From a checkpoint of a small transformer trained on Wikipedia.
Size: 13 layers, width 224, MLP 576 SwiGLU, 7.82M parameters.
Architecture: RMSNorm before each block, rotary positions, no biases in attention or MLP, tied embeddings.
Training: a variant of SOAP for these matrices, 161M tokens, 5038 steps.
Each number is 128 + 32 x the weight over the matrix's rms, rounded and kept within 0 to 255. Layers, rows and columns count from 0. Numbers have three digits each.

# layer 2 MLP down (transposed), 576x224, rms 0.149, rows 550-558, columns 0-111
045079134115115084170122160146170128149165083131130145225125134139104089129066127146119118156151125162163112144189134109129079120095166071146163103128087100136138106063097154148189132154148150112116167092127103137124136143171119038145157095149085136095151103113137112082152113092223151086150109112076092130136118132108141115117097152116
094102115134172171134113116121123152091139132172117137139162132134182102143119156141104109136109121141122103132183166076080128114109130163146104090109120155110092179166134116107065124167141165188126128156142143129157133168095107092131179129217143125104104123120126087103101124132106124168137167108167101153079075122132101091131169116134
197079141144132130120112086103111110134147151121133145170175136087088113170174097114114107138099178166175112080076100141130168125237122124119126155107160164126150139121141119063149105183113132137101075108143128157094093099117166184095118139138130155114189141153155132133137104135104112147157122166177132133082129189118120126132111110086
092105137148157104151141112154157089174142151171147101132140098203111162094108115069119172172127121196066151144100151110079173115109100106124108106096146159142072085122135172092201169091081138144119156122093129123143169139129077088144117098134130092113159073130141159090165104118093085141142180135150124149163152146064159144135063083130
087091143149115171121153177149153150084107121110050116091137138110107067171050149112110135129093081161168146136161172149160078105141114138122137137140093114164170184085157082106190166147184138138094145110160125171136121130162096102123114118107110085081110155146120126138071123063165119133172135129138155120119143095077145114151071153106
146118035135135094154085158073140172101098086134124195109159069098083158159111095098147134151157150097088131134156091140111158079175086149124131081132125169096104093176083060134177135126082127078104174137094099062087091189139145178148100135116125150067160102121121146171125091188158137089145196072106136159109040107099062134090174195092
092113139105134075146148153158109141130185123113155175142165218164125128143074148111118135102121082077098123125161148102127143100143133130092091180092136076093054160188085145135114129168128115129194121110127112132129139129107120128153124149082104149130145167122130150120133118120123204131098209131085175110083139141108178163131079179112
160180168127122065179147121211103165091155175108067172130163097143115119085132095147141135150116143103102096139111147123073145152158169155110134130122138085134144103129127153189134128111135160156175154134101147109169137160137109170115143106168140159178186110102130188154137190197092122147103137166108103111080162136130152130118107101119
189132081106126138137111150128135163118127150153131117166148118127128116129115134118111113108099181088139126145133167108222126144125101166107121076193138145075080111147121178121154196184083118083095159148117139134104140169101097056142155147078115141072097162100117138114074146144121152104100085162105138110039137150107153109136155103119
# layer 2 MLP gate, 576x224, rms 0.163, rows 551-558, columns 0-111
165135146120105134113121157128089113109061120094127184100141108153150103120110093116089139111119043146161116129115099213115127216148078142103149118102128150107117183106127166099133141127148144149148165134078098066131112129133155196159171117125063194143149092056085110080126053080142099150135170116136140194071096142186122079115143172132
117136108195157128141152128109114078120119123061172091073096122108120120187132134150128128136152073152125111141145141120188062122103115082176084079118082154113082156141091132137134108158128101103109167097089168126125169151126155105133134110095084171088130104110179133143140139170132107170138161082129106091125123121127116139153126129147
152177151137155154142157204138130127142089134185117072159174148091121066136096099086131134113105045157045117083164157158100171148086146132143100091027088131129110036106068161134146142112157202094093088106142093008144173178165156086086163095171153102176107152102095131140188128127137127180120117122067119188088197138142116148151104152126
078138115095143199129146141143125124152108087118131123108113150191127085154097134117170180100175114138191090180117183129147157132181131121092178146131137188175151129120075115126106161164147110047129127131157170114136139124153114139194067134177132139099135152218117124181110105092105116137142116099162133150100121069169097136065031065133
149131119180089143195128125037139047157096092131129139097199120152126179153080168108117113077107131138151180184097153085079095091107116095138124109090214181117130175157144112133072092073082135103134129126146168073110126084166145185093147162170172147139167158166165156122199072141127108139085141082093134096106121105097193130079054122121
098088183126116101159115170143099118147119082161152137117166134129189127144128154135063139126170149114120099153093065160068151098139124155159096160124166126123133121189097100135143119133149162123181143112134141110135135103109118160120080164157153147103071158108146162166132123130117094124151165167168156146121113112105085101176113123179
070110144156152121137124136075170136105127116103129084135080086092082140126131089091138103142142043140130098135136140102076104108140137126120103163153068140132115147151161116098189100223142192135162150089158083145162180147085120099093139172146101139173133146108194125129119112185191187123085117177101136171160100073154084099099160157074
113177146071119127135140127132180125170172138169095106138130129188179233105143158160144118092120097147139081210130147084129167131118104122132172087139158054175089083148188115116192119122139178086031118202075092154131104116067141141058176140121124118169131121143056130106156170203146123181148047117081125110178108137139103127144123085141
# layer 2 MLP up, 576x224, rms 0.161, rows 551-558, columns 0-111
142200161086190093108119171164146142082141102090101131122122121121140197119136147140153154184130119169138121121089039075118137116129055167139197116134151114153143138138138202138128119089088075120188142168093122147071167109133145133056174178118126161078093132093091145143118090179097087124077134167100119132149135101158091145171109178093
141151148144102145203088068133125119176133085200116128128115172120093119108084081084109149072129188164182151141114191078129119101136162121160156084103115160101085134162151060125090094172144104147102087130194104098106139143146114132163117130122147122135137158195098164138099075142140165147166086138043117154124122118159163135099097110124
188143145105112160138180140117116122178186149077119112084161202133102138190153124148108122086102176160175164097099132119218097146138079162120084117148140149090076158135109062051111119175126103150130116152143166155150118113075149061071104116097134168038033113164159106119124132157109176129166136081117133113152103089140174119082125094157
125142140149106121112138157067072181141159161160139177087166131072170107145188125100094153174076140119095132128193040093116097129185113091139149116168082183127141174161082145146109148115066130120124102118129087145115072142104140120123193118125158152111123137166174118126108126150154120172138107090110136110105164137112158134138152146136
133088062166094174152137147077138099144063104173114121112124069155133137141102143101132134135082168139160167196125150142075110138047161151094128103095164105145113167139108087077092114067119102098176154121111134131103101111116138135134098144194157105119098150154146136138130082143116102102088116087167163102112094135102143129101105124111
119121134136127129104130131116128139069134116151192178190066146159124150089147096099088058106139114130094195173169169143098183101129081132176171091138125132167149121125123124102174094110158078181130164086120096180141097083153130151175135163119136082160172114122064105129126130152053112132072145127069107147077135162134078146101105107194
131153111083128157057122143071152156102119144134106092127169114067117092125128095090150084131157175109111166139136136139119142172170126133105086165164115155103149164185107143167119141128177152080117214111156098140113069124133158043124163114073183126154100120150136147158203158172130095149113150176166114148111144139129128155100139080106
192143089116069124125206223091184041128138131113124155106128194106059131136150149125122186131150134125083169068164110148110061136131124110179149079080134154079127095065098152150113135101170135155108122093121107125139063154159163174163056122146108135149105111164161111164159068092106137157069102149136158157108092179136099143127086133194